Each number is 200 + 30 x the weight over its row's rms, rounded and kept within 0 to 999. Layers, rows and columns count from 0. The size before them is the row's rms in percent of the matrix's.

# v: layer 4 attention value, 256x256, rms 0.13, rows 139-151, columns 0-127
# o: layer 4 attention output (transposed), 256x256, rms 0.111, rows 139-150, columns 0-127
v139,091,247,209,204,201,251,200,181,192,216,218,179,186,157,198,193,160,179,179,202,265,216,161,220,213,244,179,179,215,191,190,220,236,202,237,173,217,189,172,168,206,178,222,219,233,187,215,241,186,222,195,232,212,195,206,165,202,175,221,203,240,162,195,202,227,168,167,176,234,190,210,235,209,191,163,222,152,152,227,255,136,185,209,161,164,184,184,201,245,213,188,186,184,224,220,169,174,177,218,190,259,177,182,182,158,191,194,202,180,211,147,200,199,221,175,212,228,167,196,165,187,151,180,237,186,177,156,172,240
o139,099,191,173,169,199,118,237,240,185,229,193,167,234,234,260,158,196,229,291,150,206,182,191,190,161,180,201,188,218,179,211,204,195,125,234,234,207,172,222,193,244,202,212,277,196,190,214,249,200,218,198,183,208,127,239,172,222,248,184,208,213,232,217,212,156,180,179,155,208,198,226,170,216,170,204,200,190,142,212,217,211,199,196,176,190,217,247,173,183,203,185,233,167,193,172,173,209,173,188,250,207,192,220,192,158,177,155,210,207,209,184,220,231,219,215,225,203,182,195,178,186,221,213,160,227,200,205,235,143
v140,093,229,227,211,195,200,209,173,195,168,208,206,214,237,201,217,239,153,172,225,203,189,184,213,234,219,204,186,197,148,182,219,193,264,236,214,195,175,201,189,198,245,183,177,192,164,238,197,247,235,163,208,193,231,215,243,167,148,191,186,228,211,195,220,197,245,245,174,209,196,245,259,226,196,219,170,218,258,157,202,259,253,231,214,165,180,198,205,170,201,214,229,216,171,171,202,230,258,184,167,154,204,207,182,259,226,230,173,264,209,237,221,203,170,230,198,240,219,199,183,203,206,234,224,137,127,190,128,243
o140,091,242,171,196,159,192,216,213,194,193,126,185,197,209,254,165,192,233,160,251,251,193,151,187,155,216,207,256,168,239,219,215,224,220,214,169,214,197,253,217,229,191,252,198,201,187,205,212,200,181,226,226,198,247,181,180,212,228,184,203,252,255,210,210,160,177,170,149,139,172,182,199,186,256,164,140,258,225,157,192,231,192,257,160,192,221,205,227,201,185,200,168,253,189,178,223,205,204,193,146,164,232,179,240,257,220,236,195,226,206,238,174,210,202,265,232,180,216,190,160,134,132,270,160,211,170,204,194,214
v141,095,189,228,202,216,220,231,149,238,201,143,176,189,217,158,235,244,210,210,170,124,216,196,171,205,244,175,216,195,187,162,132,237,209,187,221,196,191,221,144,181,227,166,190,166,178,212,240,177,191,220,189,180,228,180,221,180,184,193,163,214,165,215,199,176,179,242,188,159,194,224,165,195,203,214,252,174,243,226,173,193,162,178,189,211,171,174,191,210,206,232,216,206,221,266,213,250,173,204,188,210,224,221,189,284,209,249,196,194,195,186,170,210,174,202,205,239,192,195,157,166,165,270,270,253,209,221,194,200
o141,097,202,153,205,203,195,206,199,220,243,185,211,219,181,221,208,197,154,200,214,174,231,199,236,187,188,199,158,182,181,217,186,189,187,181,210,149,149,178,174,188,175,239,169,183,223,176,204,230,138,152,197,209,218,196,296,184,232,227,201,182,191,198,152,205,206,269,189,182,179,226,224,195,191,185,182,230,180,203,218,205,213,191,197,199,140,220,178,168,207,211,217,194,251,151,147,175,189,185,229,204,200,174,219,274,199,147,203,253,200,152,194,184,149,187,206,166,179,180,132,231,135,209,260,178,182,138,246,198
v142,090,206,183,243,176,170,184,191,187,179,201,239,191,111,230,203,142,141,183,199,264,265,178,258,232,234,228,221,242,169,181,167,184,195,198,172,215,136,218,203,193,248,192,213,173,239,230,169,152,206,153,212,179,207,221,213,235,177,223,216,187,142,180,220,203,215,231,179,151,237,209,176,193,169,204,187,234,200,139,248,198,218,244,190,160,196,187,193,182,182,173,262,180,184,178,208,226,223,245,207,209,121,214,216,178,214,159,222,211,194,252,200,219,222,232,229,165,226,183,233,216,108,171,178,268,238,189,166,192
o142,107,196,152,237,195,105,185,238,185,157,208,166,233,182,185,209,161,202,235,234,204,211,189,202,176,280,222,208,255,200,177,193,181,195,201,161,162,180,176,224,163,208,200,203,223,259,224,186,202,215,171,223,219,197,200,204,210,206,246,212,190,165,194,200,248,206,212,203,205,168,186,201,159,203,212,200,243,182,205,205,189,195,235,218,170,201,193,200,153,170,199,224,190,183,184,147,182,216,180,225,167,198,199,225,196,205,219,209,230,256,210,190,206,209,179,187,213,277,203,258,223,192,164,138,278,269,169,221,244
v143,097,162,157,223,221,235,184,224,189,200,170,138,202,196,179,212,215,162,166,165,191,235,141,164,196,154,256,239,172,218,204,253,213,188,152,246,205,159,255,167,223,150,215,207,221,245,208,190,210,217,219,200,242,169,213,218,157,223,189,188,144,204,240,201,226,225,188,283,180,224,227,183,223,192,231,130,213,179,214,178,176,178,210,212,215,220,202,172,174,238,270,199,221,195,212,147,194,141,193,187,239,152,163,177,203,211,159,186,186,208,195,211,262,258,155,197,196,237,221,253,274,215,194,151,184,233,181,158,236
o143,092,197,195,217,217,260,109,215,159,179,229,224,221,199,217,248,215,180,248,197,193,214,239,176,187,206,203,232,185,193,192,186,222,238,209,159,161,158,209,237,196,180,256,239,197,183,209,217,281,185,240,263,179,178,188,204,172,205,141,215,202,202,147,195,187,179,196,239,185,245,202,230,219,241,232,184,225,192,222,214,189,240,206,238,152,188,207,167,153,233,216,221,199,155,197,211,187,204,214,195,220,146,212,219,215,163,182,169,141,202,152,219,194,204,209,256,195,177,199,164,246,231,209,183,190,233,200,129,221
v144,100,234,152,182,197,193,233,239,209,203,119,186,195,132,183,206,254,217,191,227,184,194,215,187,178,141,178,174,188,227,227,281,235,217,209,214,164,212,236,169,170,275,182,186,171,178,217,173,200,224,223,200,191,186,261,230,218,203,203,234,232,226,159,241,197,211,199,188,216,192,181,230,164,226,177,174,164,161,245,192,204,245,179,246,191,234,228,216,221,211,182,184,214,170,218,260,245,236,215,216,183,230,185,235,167,205,188,171,133,221,218,278,218,209,179,204,185,206,224,205,217,183,195,222,188,198,244,127,178
o144,093,226,191,140,219,203,248,229,203,216,192,190,191,204,199,200,252,186,197,147,168,194,168,177,161,148,191,179,217,180,209,235,209,177,165,183,188,183,212,138,236,227,223,180,150,211,121,204,214,225,205,178,180,195,171,197,215,172,185,200,191,182,176,181,232,189,208,135,194,211,188,172,159,179,183,189,194,226,224,211,143,162,185,231,201,147,189,230,174,217,218,217,203,212,173,245,180,176,156,172,199,218,174,213,154,209,222,154,169,192,194,172,203,111,153,213,165,264,157,202,182,209,232,187,197,168,213,162,254
v145,101,171,245,221,175,163,243,195,238,165,229,231,221,186,207,147,186,225,235,208,234,221,217,150,238,239,200,232,177,174,195,186,189,185,255,184,218,241,178,234,197,200,196,202,208,252,159,240,242,141,196,224,234,254,181,244,203,191,206,176,175,219,179,245,180,227,162,200,201,170,208,133,208,245,194,228,188,232,201,163,173,182,179,192,209,179,178,201,201,170,194,191,205,174,249,162,188,172,197,191,214,203,119,178,184,167,188,224,251,220,195,210,117,174,185,182,151,189,195,236,212,212,167,193,145,126,211,207,141
o145,105,234,197,201,176,193,217,240,234,126,193,198,199,176,205,164,161,173,182,135,215,197,212,187,235,206,211,229,192,148,220,261,171,169,234,246,202,203,221,219,148,178,184,180,240,183,176,262,194,163,230,183,165,138,212,149,213,165,221,231,166,215,199,177,137,185,222,190,177,193,155,203,164,227,180,155,200,233,236,200,200,189,176,224,182,166,234,134,252,184,190,205,247,194,235,190,183,158,186,185,226,220,200,215,191,238,201,201,226,196,187,213,191,205,213,259,198,203,210,206,184,202,191,203,195,182,239,155,154
v146,097,171,200,211,216,183,195,235,174,201,199,143,229,206,257,170,231,164,224,208,178,261,190,191,218,192,187,213,181,210,188,166,155,199,200,230,240,152,181,178,216,182,201,205,169,233,170,171,221,233,211,198,261,153,239,231,156,246,238,235,179,237,215,230,190,204,160,229,233,243,202,213,218,187,147,176,156,214,189,183,200,215,218,195,196,192,168,149,189,185,227,182,233,245,238,222,203,214,233,237,211,200,205,174,159,170,205,165,223,227,198,167,253,224,206,203,223,174,138,217,225,198,202,252,223,261,190,175,289
o146,099,175,247,209,220,199,181,226,191,242,239,226,255,195,221,201,211,196,208,226,224,251,180,184,171,187,206,234,147,237,214,149,221,136,209,271,200,233,203,224,203,202,218,260,216,256,168,211,220,224,175,139,180,188,212,227,197,185,248,232,223,172,148,226,185,197,223,191,158,160,217,235,277,206,153,215,221,219,217,212,194,198,239,200,199,230,203,192,208,167,182,174,260,244,222,243,192,178,194,174,222,174,174,176,184,213,221,170,218,177,183,200,212,184,181,231,218,188,228,225,155,183,179,207,225,189,199,200,236
v147,101,188,193,171,198,188,189,228,161,202,203,158,147,179,211,173,193,219,195,167,241,202,210,203,197,258,198,213,179,270,174,159,253,224,182,151,260,177,206,217,256,163,276,191,220,223,215,194,189,191,237,207,171,177,205,253,152,177,217,204,187,183,204,157,177,215,228,242,233,210,198,218,237,180,186,214,198,148,184,184,198,191,183,170,208,228,196,202,213,228,158,177,263,201,205,225,243,199,217,197,172,201,213,194,181,163,189,170,156,160,203,202,199,205,186,254,251,228,224,231,224,278,197,202,227,216,184,161,170
o147,092,261,205,227,148,188,169,227,180,165,185,241,219,215,180,181,203,165,203,194,218,259,130,179,217,188,199,222,198,284,278,254,212,231,188,212,211,172,204,168,194,166,246,170,177,231,241,247,218,169,185,165,259,178,223,201,194,228,218,201,201,217,158,140,178,181,226,203,232,253,224,205,251,196,214,223,178,145,194,171,211,174,183,194,242,236,183,175,188,223,163,239,246,210,228,211,234,193,168,181,200,195,173,239,165,166,190,245,237,192,206,178,203,209,229,206,187,171,182,219,199,209,170,204,142,166,172,180,223
v148,096,160,179,213,177,210,132,192,189,159,204,234,179,119,207,204,163,215,188,259,193,255,192,171,246,183,179,220,232,180,188,165,193,239,216,179,198,183,233,248,196,193,132,224,190,215,185,203,239,259,215,214,195,202,218,144,162,220,195,228,245,219,223,217,177,216,178,216,223,185,229,164,224,144,183,244,175,230,190,228,149,182,208,232,238,190,140,179,186,222,169,223,177,176,151,176,214,233,159,194,153,173,183,136,181,187,214,152,199,204,184,240,181,205,200,165,235,169,150,154,200,172,229,228,237,219,173,239,180
o148,093,195,206,226,149,241,221,224,185,180,228,166,214,185,151,213,193,187,190,225,250,194,161,233,175,201,158,202,244,209,177,210,150,235,256,197,161,213,177,219,204,203,210,175,231,241,197,132,185,163,200,251,227,216,218,185,191,220,175,187,155,191,156,149,172,234,211,157,150,203,235,222,235,196,187,262,179,154,232,150,168,199,226,213,206,199,193,162,189,179,201,219,188,166,177,189,202,182,170,170,212,213,180,199,207,217,210,197,186,145,220,213,245,189,155,148,207,164,177,166,204,180,193,250,168,203,152,205,184
v149,096,186,166,212,211,225,153,161,147,203,186,213,212,196,218,195,245,163,217,169,181,167,271,181,169,183,215,191,180,198,286,222,239,194,233,210,165,190,170,182,189,234,239,153,193,204,167,197,175,187,143,184,227,176,187,210,234,222,194,213,226,252,155,153,177,181,209,216,200,262,265,217,165,211,189,203,247,223,210,172,219,177,200,189,204,227,217,219,195,194,166,172,154,243,211,162,169,174,168,171,211,167,213,216,220,214,191,215,218,262,175,236,129,270,268,205,167,206,175,201,239,223,192,225,240,183,231,177,208
o149,100,190,210,179,199,202,173,164,185,186,210,194,179,123,214,209,201,180,181,213,137,244,176,164,177,198,190,192,164,202,251,238,222,195,207,183,212,172,191,163,184,194,164,181,182,201,145,223,175,195,216,231,183,229,170,207,231,216,204,230,146,206,163,187,211,179,208,171,195,202,199,190,206,185,261,139,161,203,209,176,249,185,147,208,224,201,174,278,155,192,231,169,228,213,227,208,226,180,178,242,208,229,215,238,193,119,258,207,181,224,236,238,175,255,216,224,158,232,175,203,220,240,195,221,154,201,188,193,161
v150,106,187,161,201,243,173,208,145,186,228,192,215,201,166,198,195,202,214,231,179,212,221,244,173,215,247,162,174,249,200,217,243,232,231,232,263,207,214,189,174,169,166,197,231,162,236,167,153,236,175,213,161,226,227,188,179,197,212,148,171,197,232,257,174,164,199,192,203,282,191,155,176,238,144,150,214,169,230,212,158,199,237,235,208,211,239,222,138,203,175,195,224,161,176,202,229,223,204,208,219,212,233,145,222,182,166,234,244,183,161,178,227,204,205,178,210,205,191,161,214,202,213,174,171,217,225,212,218,214
o150,106,201,167,232,231,157,231,205,200,182,202,178,208,229,198,203,204,173,222,154,177,198,179,216,179,195,191,177,194,220,199,258,303,264,226,246,193,208,184,211,229,218,182,207,204,199,84,197,199,125,254,191,183,187,224,170,177,250,145,201,186,184,255,196,173,152,178,217,221,181,193,180,184,242,211,188,185,221,231,143,229,183,228,191,166,197,194,221,195,210,165,184,173,182,190,186,255,173,177,262,206,158,184,178,207,259,150,166,185,167,213,147,215,204,187,189,193,209,209,227,233,196,184,166,195,251,244,254,212
v151,098,207,221,224,174,181,172,195,210,172,155,218,153,196,144,191,203,249,203,175,195,237,197,210,209,216,169,181,201,220,206,230,220,195,224,239,178,215,243,206,159,188,160,245,191,162,170,207,207,176,184,228,218,192,168,237,193,212,157,180,236,212,188,194,174,159,200,241,187,224,157,129,158,251,184,196,141,225,249,211,249,276,221,169,206,219,204,222,202,234,197,150,179,202,163,207,221,200,210,227,182,181,188,236,193,203,257,238,227,223,188,189,245,184,208,208,171,220,226,194,177,182,216,168,209,196,204,193,236